Each number is 128 + 24 x the weight over its row's rms, rounded and kept within 0 to 255. Layers, rows and columns count from 0. The size above them is the row's rms in percent of the matrix's.

# layer 5 attention key, 64x192, rms 0.0756, rows 0-63, columns 96-191
size [ 58  59  61  77  72  81  82  90  88  86  91  97  89 102 113 111 110 106 111 112 109 109 110 108  71  63  72  64  74  91  87  90 108 112 107  97 113  93 105 101 114 104 114 101  99 122 109 111 108 102 114 106 106 110 111 105 109 116 114 109 115 109 113 111]
[[132 153 115 111 140  94 112 107 149 135  74 108  88 139 121 137 176 134 126 161 164 184 144  99 119 129 121 158 127 154 111 119 182 121 139 110 143 145 120 131 147  93 148 144 136 146 122 145 129 122 109  87 128 110 139 184 135 144 100 121  89 147  72 101 111 126 143 143 183 126  80 132 171 109 124 137 115 146 137 145 106 130 160 147 163 144 128 119 153 127 133 106 128 139 116 165]
 [106 149 117 146 112 125 140 102 176 155 127 117 152 150 120 144 177 164 113 127 153 127 155 111 118 130 144 167 178 130 140 151 136  70 119 120 147 134  79 153 116 118 152 146 143 124 107 125 130 112  98 111 164 125 131 142 119 161 139 117 113 120  65 119 117 157 120 135 170 137 124 145 172 121 145 150 128 134 136 113  88 146 145  98 114 145 162 114  96 137 122 149 147 143 154 126]
 [123 104 121 124 143  97  85 113 132 141 117 143 109 127 135 138 111 104 110  86 150 114 197 134 121 118 149 153 168 157 150 143 148 108 164  68 129 115 143 145 132 129 141 103 121 116 133 123 114 105 150 105 142 105 124 122 117  97  95 140 102 145 127 158  87  91 161 130 152 190 136 158 139  78 169 136 165 136 170 185  92 116 107 145 130 111 113 114 153 139  93 117 126 142 143 104]
 [131 115 141 131 118 192 130 152 119 126 119 119 104 127 112  85 169  93 127 119 129 115 172 146 111 122 150 130 138 124 101 169 172 134 135 138 127 118 133 146 139 172 122 126 157 153 159 122 100 179 109 151 124 100 142 132 119 174 139 135 117  97 118  85 138 144 127 128 138  97  83 148 165 152  92 139  84 141 109 106 124  97 140 132 142  97 131 124 133 163 154 133 136 131 151 172]
 [122 144 138 132 140 147 105 137 170 118 143 128 116  91 147  89 118  90 131 107 147 110 175 148 123  77 141 136 166 152 127 168 143 125 103 137 103 120 130  98 122 141 115 133 113 173 163  86 137 171 112 102 126 129 159 112 124 128 139 146 105 133 144 116 138 126 155  81 142 113  58  81 122 129 151 159 100 129 131 136 164 125 150 138 106 144 138 151 147 142 118 118  97 148 151  66]
 [154 162 143 151  96  85 138 141 113 132 111 156 136 149 153 179  93 137 142 179 123 115  86 132 130 149  76  92 143 121 161  86 143 129 100 108 143 154 125 129 105 110  74 155 102 105 108 158 159 139 138 103 122  91 141 133 117  98 150 127 140 135 123 134 151 126 150 135 122 165 180 114  82 124 152 173 151 129 184 157 113 142 117 111 107 121 151 107 112  77  69 168 143 139 108 158]
 [158 159 150 128  85 100 171  84 146 143 161 132 147 117 113 109 134 181  79 112 112 139 131 171 120 150 133 123 152 136 162 135 132 102 159 124 147 106 105 139 125 156 119 116 112 147 119 115 124 156 140 121 134 136  94 123 114 102 127 138 170 117 141 169 145 125 101 174 110 131  81 145 107  95 109 135 112 141 154 136 152 137 136 155 125 112 159  74  82  93 129 119 136 103 139 113]
 [131 103 119 145 132 139 134 150 123  97  71 127 140 152 141 101 154 107 155 124  76 154 107 126 128 175 115  90 118  78 116 102 115 165 165 128 131 144 119 147 159 180 110 141 108 134  95 169 121 124 128 139 121 144 105 129 113 124 120 117 150 144 146 120 114 147 101 128 112  96 107 147 131 138 123 122  89  96 123 111 132 133 144 116 142 150 177 121 132 142 144 162 134 112  86 148]
 [122 110 135 136 157 175 106 113 157 127 122 131 120  91 114 162 138 117 124 119 149 175 172 152 119 145 179 139 141 115 114 122  94 134  65 136 124 184 144 124 149 116  89  96 109 112 145 134 129  92 175  80 154 129 124 149 160 104  99 123 125 159 144 127 154 126 159 113 112 150  86 114  93 122 158 122 153 146 158 133 108 130 149 131 139 134 141 126  89 180 135 111 148 167 166 128]
 [120 132 133 144 113 141 109 123 181 121 120 136 135 117 162  73 156 182 113 137 149 139 124 160 110 118 116  95 105 146 130 115  72 143 114 105 141 130 105 118 157 140 108 115 137 112 112 160 104 140 101 120 137 180  91 129 107 155 116 149 133 122 144 108 153 146  99 130 112 104  77 125 143 108 124 110 155 121 120 131 129 141 129 168 176 101 122 125  98 147 134 173 141 128 140 116]
 [102 117 124  97 104 179 123 101 115 124 119 105 129 112 115 106 148 130 136 135 144 154 145 101 121 136 153 123 189 117 121 100 100 176 175 116 144 149 185 125 157 124  91 133 102 130 129  99  96 127 140 156 126 117  62 157 135 144 150 137 161  91 122 128 110 172 143 115 127 171 137 170 153 118 107 111 140 173 141  91 132  86 139 123 137 152 139 103 115 138 121 155 123 112 127 137]
 [119 167  80 121 142 131 111 137 104 107 135 119 116 135 131 111 141  68 110  97 139 107 150 103 109  67 141  76 182 130 122 137 144 180 104 108 107 136 178 128 127 122 128 114  69 133 141 139 108 110 124 124 135 119 150 167 114 138 108  96 132 126 137 141 136 109 171 129 151 195 108 100 161 117 142 109 111 113 168 161 148 116 148 102 149  82 139 112 162 150  87  92 121 151 119 135]
 [144 136 160  98 123 135 121 104 117 136 132 170 164 130 119 158 141 127 127 113 112 167 159  93 115 131 152 136 136 129 116 149 104 143 195 104 133 133 160 116  95 131 101 100 117 114 120 209 120 104 144 108 144 122 126 136 110  99 121 123  99 140 191  86 113 144 157 167 105 125 142 131 156  77 139 105 153 151 135 124  95  94 115  95 147 162 138 117 177 129 106 131 163 146 110  92]
 [133  94 127 118 128 141 136 107 116 117 138 105 148 124 139 139 112  97 116 166  82 113 128 124 123 145  88 135  98 137 118 157 129 136 114  88 128 144 142  95 151 126 143 132  79 140 110 131 104 154 133 111 131 178 107 118 102 143 109 126 161 108 141 150  89 146 126 120  99 147 162 129 104  92 132 151  62 125 134 120 107 130 170 145 151 114 120 157 102  93 167 129 147 178 161 113]
 [129  90 106 152 120 137 170 114 146 127 150 171 135 105 141 168  94 137 111 147 129 115  97  95 130 124 126 149 126 136 146 138 129 152 137 149 135 147 138 157 109 172 120 126 145  98 131 162 137  88 171  93 138 142 119  45 120  76 120 125 123 112 132 156  88 111 113 101  96 129 169 153  92 118 141 162 121 131 148 127 111 161 123 104 153 150 140 166 103 107 106 161 170 139 118 120]
 [154 127 100 100 121 128 141  72  97 128 108 130 111 123 122 136 131 126 105 120 140 134  83 181 103 136 169 150 167  79 111 166 144 177 161  96 127 115 137 141 143 143 114 111 117 170 138 158 113 123 127 136 130 156 145 115 150 125 101 107 118 119 147 127 161 113 194 148 114 102 146  98 182 161 152  77 111 121 157 157 112 149 132 133 126  90 126 109  65  87 130 109 109 157 118 127]
 [163 111 150 106 135  99 117 135  97  86 124 126 127 157 164 189 122 118 147 116 144 151 138 109  82  93 179 134 160  67 123 128 121 141 109  94 110 110 141 112 135 114 125 170 113 103 129 193 143 173  83 122  90 127 105 166 146 143 109 125 112 127 114 114 139  95 117 170 137 157 103 142 144 172 125 142 143 125 130 123 126 104 156 129 126  97 104 139 203  73 111 111 103 154 134  82]
 [145 103 101 113  95 101 165 121 100 119 127 108 169 100 131 125  66  97 182 167 138  65 134 161 131 133 123 124 109 137 106 131 150 121 135 147 125 128 117 100 143 117 127 128 137 118 103 102 100 123 143 149 107 107 117 133 128 167 151 137  80  75 130 152 111 112 127 104 114 134 124 115 154 100 109 129 135 138 158 108  85 115 160 142 171 156 165 128 127 125 103 125 122 143 109 130]
 [138 166 103 124  97 131 120 162 114 127 124 128 152 121 125  84  91 138 149 168 111 116 135 127  80 119 200 145  94  98 137 129 136 155 111 101 132 136 147  92 106 125 141 133 150 134  92 139 168 143 138 155 197 112 149 121 116 146 100 107 133 121 131 112 130 135 161 142 119 170 117 135 112 136 131 143 108 131  95 124 133 116 111 110 121  97 113 101 150  66 144 137 138 127 130 161]
 [102 136 155 134 168 163 147  78 111 128 137 101 149 125 137 121 139  86 129 130  95 124 142 161 159  92 127 147 115 108 106  95 151 143 144 109 128 108 152 112 105 154 135 112 138 124 126 124 123 107 162  94  95 103 155 134 171 156 132 126 167 100 113 130 115  55 137 116 131 145 155 131 198 139  87 116 120 156 138 115 131 138  99 103 119 160 113 139 113 110 165 128  85 133 125 135]
 [128  92 110  66 110 159 151 155 135 122 106 148 156 146 124 152 120 120 110 135 124  80 146  93 163 145  92  88 167 151 145 136  92 127  81 151 150 167 137 165 108 121 128 158 152 153 118 113 155 124 115 132 128  96 112 117 150 122 151 141 131 148 127 144 106  87  97  98 159 116 161 176 132 177  99 174 112 125 176 131  79 142 102 112 125 149  77 140 134 102 110 138 122 140 115 131]
 [135 157 170 144 133 116 151 154 147 172 206 120 116 173 120 162 129 129 113 145 121 134 103 104 105 110 125 124 140 139 141 145 156 134 116 135 139 120 128 121  74 104 142 128 152 139 130  98 136 126  91 167 167 126 143 106 121 119 170 100 113 128 132 151 142  74 176  91 112 113 146 153 100 105 125 104  95 137 115 110 138 118 175 160 175  89  69 148 136 134 128 119 105 153 133 104]
 [ 95 158  86 124  88 142 110  92 100 130 154 202 133 140 144 112 103 157 115  77 132  86 157 136  57 113 141 128 121 105 121 125 117 104 153 118 142 118 134 135 111 122 148 126 121 132 149 140 132 163 196 129 108 153 120 107 146 130 144  99 131 117 105 120 113 118 155 129 107 151 156  53 110 156 139 137 141 112 121 146 143 119 116 173 130 121 163 126  89 127 116 155 181 141  84 126]
 [112 118 178 121  68 155 108 121 132 141  76  88 152 101 172 126 116 102 114 127  83  71 120 140 139 126 162 114 144 129 138 140 134 113 113 136  89  94 131 131 124  68 134 149 142 131 160 115 109  87 132 103 133 156 144 120 115 112 155 132 119 124 158 137 129 123 105 115  92 131 125  68 189 154 138 123 145 160 103 134 128 116 112 170 121 123 104 156 127 134 131 149 163 115 137 166]
 [102 139 148 139 139 142 137 122 108 135 132 157 155 118 117  84 159 163 115 122 107 171  95 108 161 146 155 124 121 129 177 101  98  54 149 126 111 159 136 112 115 163 124 156 146 113 120 155 120 131 161 118  97  96 137 109 118  95 179 147 151 120 139  98 134 111 122 139 122 160 115 121 103 124  96 115 122 121 159 122 124 135 127 128 112 147 137  98  97 141  86  89 172 114 133 116]
 [120 131 101 108 172 129 100 119 154 122 129 112 106  97 147 131 116 105 118  96 167 106 122 154 158 119  89 150 166 164 169 149 113 141 128 107 161  87 135  86 137 148 119 133 105 130 162  61 162 114 121 144 145 127 103 103 101 100 117 123  89 124 104 130 123 143 138  53 150 140 149 113 149 129 172 146 161  75 154 116 161 155 130 168 115 117 102 149 126 158 119 102  99 147 162 104]
 [149 165 156  73 163 117 152 105 112 124 120 124 159 165 181 168  77 110 139 139 146  75  86 104 127 124  97 145 129 156 141 118 103 171 112  73 125 109 142 141 111 108 127 157 122 122 140 115 146 115 103 183  83 112 143 148 141 127  94 132 131 163  79 143  83  99 143 134 134 102 126 112 128 163 160 121 130 142 165 124 163 125  96 137 102  94 112 141 167 119 116 105 102 133 148 149]
 [121 130  98 134 117  86 144 121 135 113 107 164 111  89 138 120 110 180 117  98 143 130 140 141 147  96 145 129 134 140 166 155 159  63  99 119 140 114  83 113 112 122 123 135  95 124 135 117 127 133  94  68 136 150 120 119 137 148 128 103 115 121 163 138 133 132 137 110 151 159  88  68 139 128 124 159 205  85 124 146 138 125 124 111 147 162 134 152 107 107 140 134 143 124 137 115]
 [119 162 144 155 156 104 157 119 132 111 132 143 120  83 132 122  74 173 128  97 120 133 101 130 136 130 140 116 114  86 139 167 128 129 113 125 120 157  93  71 122 140 111 152 111 106 103 127 149  73 161  86 129 146 108 106 153 130 129 138 102 119 186 132 144 106 185 138  90 170 112  93 127 135 110 148 205 119 108 145 150 135 116 139 104 166 136 141 111 107 124 121 103 132 100  86]
 [ 93 135 139 109 135 135 125 122 138 158 151 104 135 113  94 138 126 135 104 118 144 140 119 127 127 161 153 141 150 141 127 112  73 100 113 156 116 133 134 155 177 162 120 116 139  89 123  95 134  88 165  99 144 127  74 111 116 100 156 144 118  76 106 133 153 165 132 101 118 131 130 154 142 147 124 126 133 144 112 110  93 167 112 133 132 161 161 114  68 104 110 157 159 107 119 132]
 [123  94 149 119 165 153 127 163 158 140 118 137 149 116 127 146 132 112 150  96  96 132 133  34 116  82 121 114 115 132 135 142 109 149 134 123  93 129 129 105  97 133  78  93 111  76 165 122 138 116 144 191 108 133 152 130 131 119 127  69  97 160 166 131 140  92 100 111  86 130 139 140 148 116 129 135 138 101 154 137 130 123 120 112 111  87 120 185 130 163 145 160 137 132 137 118]
 [105 144 106 131 108 153 116 108  94  87 154 105 139 106 102  92 117 138 132 142 160 156 170 126 147 164 155 144 133 125  90  86 137 153 166 140 120 129 145 129 173 118 141 124 150 165 110 170 132 106 154 114 109 113 113 101 117 130 161 135 153 133 118 121 129 149 158 158 164 123  93 141 131 144 109 112 112 132 131 141 130 132 182 154 155 148 152  88 110 135 149 107 115 119 139 135]
 [128 122 147 135 127 107 158 148 124 110 159 110 135 172 102 140 104 156  91 135 156 109 132  93 119 133 115 125 133 149 134 125 117 142 133 161 153 127 143 164 137 113 138 130 145  89 129 140 110  90 137  73 172 149  76 108 106  91 137 118 171 121 108 136 133 128 101 138  99 133 148 176 125  80 117 100 118 126 127 118 122 157  99 144 158  84  79 104  98 113  91 180 127  97 143 131]
 [107 136 101 134 163 122 142 108 126 159 142 161  73 105 173  88 109 115 111 137 149 116 125 139 129 160 131 103 100 172 153 125 126 116 153 172 127 132  99 128  86 135 103  93 127 104  97 121 187  91 123 143 161 141 155 168 141  94 117 105 108  78 155 116 121  91 159 178  65 115 177  99 127 103 120 129 126 128 109 145 140 158 119  97 124 113 112 133 117  86 105 138 106 139 136  90]
 [120  73 146 128 122 121 127 121  87 162 134 170 117 137 154 145 126 138 123 129 120 125 155  94 155 140 112 146 103 141 130 132  85  26  96 114  83 176 102 136 104 123 124 129 145 117 119 150 121 144 124 143 141 151 119 157 141 154  88 114 107 141 150 126 132 132 145 118 153 108 158 118 134 157 118 161 145 105 162 120 106 152 113 104 132 132 135 155 153  91  85 122 118 179 149 130]
 [103 103 147 136 141 103 165 135 100 142 125 133 107 135 144 142 123 117  94 157 137 119 113 123 145 114 130  97 143 116 129 137 119  88 105  98 141 136 125 148 110 162 135  79 129  72 118 151 117  80 141 113 129 160  71 121 127 141 108  94 125 127 111 156  83 119 156 105 112 134 158 126 136  94 141 111 108 137 123 132 131 171  98  98 179 101 182 155 139 101 105 134 106 147 141 137]
 [156  99 105 146 117  89 124 139 149 122 135 145 154 120 156 181 111  89 160 134 132 115 111 120 121 150 112 132 124 122 134 145 126  95 101 119  72 122 101 121 154 117 153  88  98 155 157 118 145 152 135 146  92 154 140 147 146 163 134 104 128 115 179 119 126 126 120 103 173 138 167  86 116 107 161 134 118 135 131 128 123 117 125 134 110 154 177 129 148 139 147 110 124 102 148 139]
 [108 163 125 148 119 134 165 163 109 110 114 120 181 114 136 162 124 142 135 149  99 140 113 114 157 130  95 178 139 155 151 140 139 123 123 166 122 112 115 139 109 143 150 128 137 121 136 160 114 120 162 120 143 137 121  86 153 101 149 155 107 134  81 135 102 107 128 173  74 151 150 153 151 139 127 125 111 158 156 119  88 116 124 102 111 126 120 137  90  83 105 166 126 136 131 109]
 [112 108 111 140 131 140 114  97 124 145 134 160  92 135 136  95 124 137 113 107 159  78 132 135 190 137  98  98 101 157 137 115 139 125 163  85  82 160 144 146 125 121 112  93 131 121 149 118 141 136  89 131 165 160 125 128 140 149 110 117 133  99 141 178 112  77 177 118 104 125 151 110 166  83 151 105 110 125 186 150 142 167 123 128 121  79 126 141  59 110 140 120 148 143 142 110]
 [145 139 148 103 160 158 131 109 102 113 160 142 137 131 108 118 118 121 122 126 124  82 129 126 125  86 137 120 114  95 104 170 137 119 146 160  89  78 120 138 103 106  96 148 132 171  95 174 164 144 116 123  90 152 160 129 118 130 175 111 135 126 125 168 105 113  95 119  98  85 128 126 127 121 126 139 152 114 169 135 155 143 151 111 104 114 132 164 145 160 149 100 155 119 116 135]
 [ 92 150 117  87 137 148 122 118 140 160 153 140 136  96 119 118 139 102 141 104 141 142  89 168 159 146 150 144 122 119 124 131 109 123 128 182 142 110 117 129 136 142 126  98 124 188 109 100 101 161 146 132 138 110 105 104 119  74 139 182 100 104 152 152 142 112 130 153 131 107  90 157 146 145 166 157 152 147 136 106 168 106 180 130 142 146 110  93 123 126 152 136 122 129 153 165]
 [118 131 141 131 140 149 142 136 101 129 126 104 135 171 112 129 108 154 163 137 142  91 128 137 143 119 123  91 107  77 151 113 118  72 157 134 107 110 138 143  79 133 117 128 133 105 145 132 119 139 143 158 113 142 160 135 118 117  97 121 130 130  97 151 133 120 159 120 171  75 179 117 134 115 129 109 151 154 129 110 165 139  99 162  93 138 111 139 151 147 170 115  94 132 170 137]
 [122 151 102 134 176 109 141 114 130  79 128 114 170 143 115 129 118 121 150 164 161 121 132 124 102 153  58 141 117 134 138 140 107 156 109 116 128 125 145  83 106  79 132 120 118  71 115 123 154 104 169 132 128 106 146 157 161 136 139 124 121 120 140 141 139 141 124 145 124 134 165  78  86 116 123  86 146  99 153 141 134 141 120  93 149 107 136 103 134 140 123 166 155 109 111 130]
 [125 104 115 151 147 125 141 135 110  66 133 105 110 129 160 136 115 123 135 147 124 164 126  93 123 139 132 117 104 110 142 129 132 123  84 154 155 146 163 120 122 143 156 158 128 116 113 115 149  86 132 110 139 117 150 157 128 124 147 125 122 120  77  90 146 144  94 129 123 129 127 121 101 132 174 125 105  96 162 126  58 180 118 122  89  91 139 120 143 135 133 110 139 121 104 140]
 [ 84 131 135 118 136  83 162 143 124 136 125 181 129 137 157 154 139 101 172 164 138  83 129 192 115 148 119 133  97 123 140 163 117 163 165 155  95 115 136 192 145 168  98 137 112 110 139 158 152 104 136 135 144 159 142 109 123 184 127 128 149 105 144 115 108 111 145 132 103 115 124  90 130  88 112 171 102 130 105 154 119 121 134 126  94 126 105 125 113 151 143 100 102  93 142 136]
 [125 103 154 109  94 130 127 103 124 140 124 100 107 126 148 103 145 131  94 122 134 159 130 122  91 134 113 101 137 173  83 123  86 172 121 123 187  95 162 136 132 136 113 123 121 107 134 162 122 118 128 138 113 135  72 121 141  93 132 118  97 141  80 150 126 142 152 153 127 132 131 114 121 150  86 160 158 121 121 137 113 139  82 139 159 133 160 105 139 147 149 127 109 115 115 139]
 [112 134  75 136  96 123  99 139 157 134 146 150 115  88 137 118 125 132 173 193 159 139 170 138  85 136 134 119 168 122 137 107 130 146 148 157 151 127 131 108 115 125 112 134 158 135 152 122 115 140  96 110 141 109 143 138  80 154 138 135 134 110 117  91 139 116  84 119 115 128 138 105 137 115  94  69  97 116 100 141 150 157  97 172 108 106 128 182 149 126 147 121 149 161 160 129]
 [ 79 125 109 104 128 155 155 151 121 106 103 129 142 124 140 150 125 107 120 132 130  93  78 164 108 117 121 146 129 144 137 140 157 120 121 102 121 140 181 146  87 109  89 136 145 108 190 137 110  90 172 127 182 155 137 101 132  90 117 148 106 166  69 137 119 135 129 110  80 149 148 156 114  88 135  93 140 149 135 131 136 138  64 135 153 140 151 129 140 135 156 137 154  99 124 134]
 [136  96  86 136 145 117 111 153 133 129  43 117 158 153  97 136 120 155 123 125 133 155 117 122 125 158 137 134 103 107 146 130 133 170 149 102  81 127 153 138 127 157 133 134 191 134 136 167 134 170 168 161 122 124 114 118 142 169 119 102 120 125  83 121 103 110 165  92 132 118 144 165 120 126 141 148 132  82 126 144 147 141 102 153 133 127 138 165  98 160 160 132 136 109 115 117]
 [111 126 132 147 122 159  99 152 138 143 120 153 103 141 145 103  98 130 150 105 118 133 133 169 125 118 119 208 143 104 126 148 109 208 140  80 124 142 145 118 113 117 151 106 132 131 147 106 116 144 155 148 109 152 123 132 126 135 136 108 139 127 103 132 107 130 120 115  93 128 127 137 132  91 142  86 198  85 120 109  93 119 139 143 175 149 107 105 123 149 176  93 136 144 163 113]
 [108 106 146 109 147 105 119 109 119 121 162 132 128 121 125 109 148 127 143 161 134 138 124 132 136 117 128 133 152  81 139  98 120 127 156 127  90 148 136 126 141 138 194 144 121 134 165  92 113 151 114 146  74 162 114 113 144 127 113 142 123  90  92 119 125  93  93  77  98 122 128 121 110 111 160 130 108 101 127 131 158 143 164 129 140  77 112 135 113 120 127  60 104 102 119 135]
 [133  99 141 124 153 140 129  42 113 133 143 107 124 120 133 102 159 142 128 144 152  87 143 151 134 133 163 107 131 110 106 134  99  94 153 101 136 186 154 151 138 108 127 152 156 122  87 128 122 161 107 120 150 127 125 127 106 108 159 139 111 134 135 154 104 121 134 163 139 105 112 116 126 109 146 147 109 115 119 124 132 148 171 121 114 183 107 141 105  96 146 101 140  95 138 102]
 [110 148 119 106 143 102 157 129 115 123 111  96 102 108 140 142  94 103 128 164 136 153 102 128 132 113 122  95 134  76 115 103 133 143 128 182 142 139 159 171 126 133 157 147 105 120 101 123 148  88 114 114 116 115 155 106 141 160 140 109 132  95  86 173 120  93 129 122 147 136 146 155 128 161 123  93 112 102 135 113 131 127 119 193 114 145 108 113 142 138  99 108 137  74 143 126]
 [152 129 112 136 130 155 127 106 178 124 108 153 145  68 145 152 129 130 126  81 121 111 162 154 104 123 131 155 135  73 130 106 135  79 150 109 161  99 165 172 133 131 104 122  95 130 140 146 154 132 178 118 139 137 147 108 103  97  95  84 124 130 141 142 123 162 120 116 157  91 117 144  80 139 119 127 148 119 128 134  70 133 105 123 141  91 112 101 137 151 128 154 127 142 102 149]
 [130 114 110 113 115  97 158  77 127 101 117  94 148 129 104 105 131 111 151 108 154 126  73 124 120 149  99 167 119 117 104 142  77 112 167 123 127 112 117 131 144 106 134 116  86 157 133 119 139  99 110  82 142 119  99  91 119 154  90 162 144 127 122 169 147 161 109 128 111 145 123 151 150 126 123 123 133  79 143 118 154 170 130 160 138 178 115 130 116 151 143 147 139 147 162 126]
 [126 155 111  98 124 105 121 133 117 120 117 148  88 155 118 137 150 166 116 150 124 107 163 137 150 138  99 115 108 118 146 137 112 126 107  98 108 161  93 145  80 107 132 134 163 107 134 112 111 137 149  87 152 111 152 118  83 127 113 140 151 115 112 133 148 130 114 118  86 121  92 110 168 113 159 111 146 118 122 123 109 106 111 132 121 123 127 146 150  94 155 165 154 170 156  70]
 [108 141 150 149 128  99 160 103 132 167 112 113 128 128 158 119 123 132 107 130 153 179 147 122 122 115 139 142  86 139 140 104 100 113 163  82 120 164 134 136 132 111  95 137  99 140 122 124 108 133 126 127  94 194 122 142 155 147 147 118 114  99 119  99 119 147 140 150 143 106 141 161 110 138 119 145 129 107 134 128 126 142 194 116 146 106 137 128 125 111 119 124 145 106 134 128]
 [ 79 134 155  80 132 180 114 115 105  86 155 127 176 132 118 125 102 155 105 122 124 168 124 177  68 142 116 133  97 125 127 147 110 142 190 105 127 103 156  97 150 102 135 104 118 109 130  83 122 114 160 123 135 130 108 130 143 101 168 136 130 165 107 125 106 149 147 111 137 133 113 114 172 176 174 125 129 132 136 115 109  99 128 148 134 172 135 121 141 142 131 125  83 135 114  83]
 [136 106 107 116 103 147 157 117 117  95 132 138 142 135 100 177 126 130 120 111 146 159 150 103 157 138 150 131 100 140 107 121 135 126 137 159 123 105 130 109 106 126 134 124 168 128 100 144 135 169 123 118 110 113 103 117 115 103 115 135  97 140 116 159 179 117 153 104 134  72 127 119 132 101 116 144 187 105 155 121 140 137 121  98 101 141 124 104  96 121 161 134 120 161 157 122]
 [125 136 136 166 118 145 129 161 132 129 121 114 152  98 132 164 178 128 136 105 106 154 109 149 119 111  59  87 133 131 136 104 148 164 173  97 150 132 163  52  97 118 149 117 143 172 149 124  94 137 137 168 110 163 147 147  97 147  98 121 125 140 137 138 115  98 122 113  99  94 159  94 123 122 120 126  84 113  95 138 139 130 146 108 113 142 143 126 165 140 121 109  92 117 127 150]
 [139 107 145 145 131 147 158 131 133 133 110 113  78 163 148 132 147 130 130 148 138 108 109 118 103 115 157 135 119 153 108 117 120 138 128  92 163 168 111 166 117 141 171 127 132 177 139 139 117 160  99 111 101 128  84 109 108 162 132 153 143 151 111  93 121 116 144 109 144 141 142 123 140 135 154 116  80 118 125 155  99 132 155 117 152  97 109  96 105  89 142 151 122 114 145 178]
 [147 119 142 116 157  98 110 147 149 105 101 114 114 111 138 134 112 122 116 128 155 115 137 155 108  94 109  91 125 133  98 145 122 114 128 133 104 105 147  83 132 121 101 127 173 115 180 108 119 177 117 109 149 130 105  65  90  94 113 139 161 114 125 143 140 112  90 138 161 164 118 149 114 131 169 109 104  99 165 162 111 115 117 164 148 133 102 146 143 120 114 159 148 138 106 108]
 [159 156 104 121 129 137  95  94 132 117 120 140  96 128  94 124  85 114 117 147 119  77 152 107 112 132 109 112 150 137 110 152 118 154 133  97 168 149 105 132 142 150 131 136 160 158 109 139 121  79 137 131 119 172 151 180 144 119 149  98 137 150 159 150  87 104 108 138 117 181 142 157 120 116  99 174 143 147 133 114 131 121 163 123 147 126 107 140 132 110 162  99 157 122 110 111]
 [146 122 151 118  91 129  97 199 105 135 144  97 130 155 142 140 133 133 108 107 129  97 130  92 154 155  85 147 128 118  93 139 102  84 101  91 112 123 113 119 144 149 136 178 106 142 120 121  80  98 112 130 159 122 139 122 127 140 124  95 107 146 147  95 155  91 117 138 142 138 154 155 126 163 122 132 103 155 131 116 131 156 138 139 120 120 106 125 121 127 169 176 132 157 144 207]]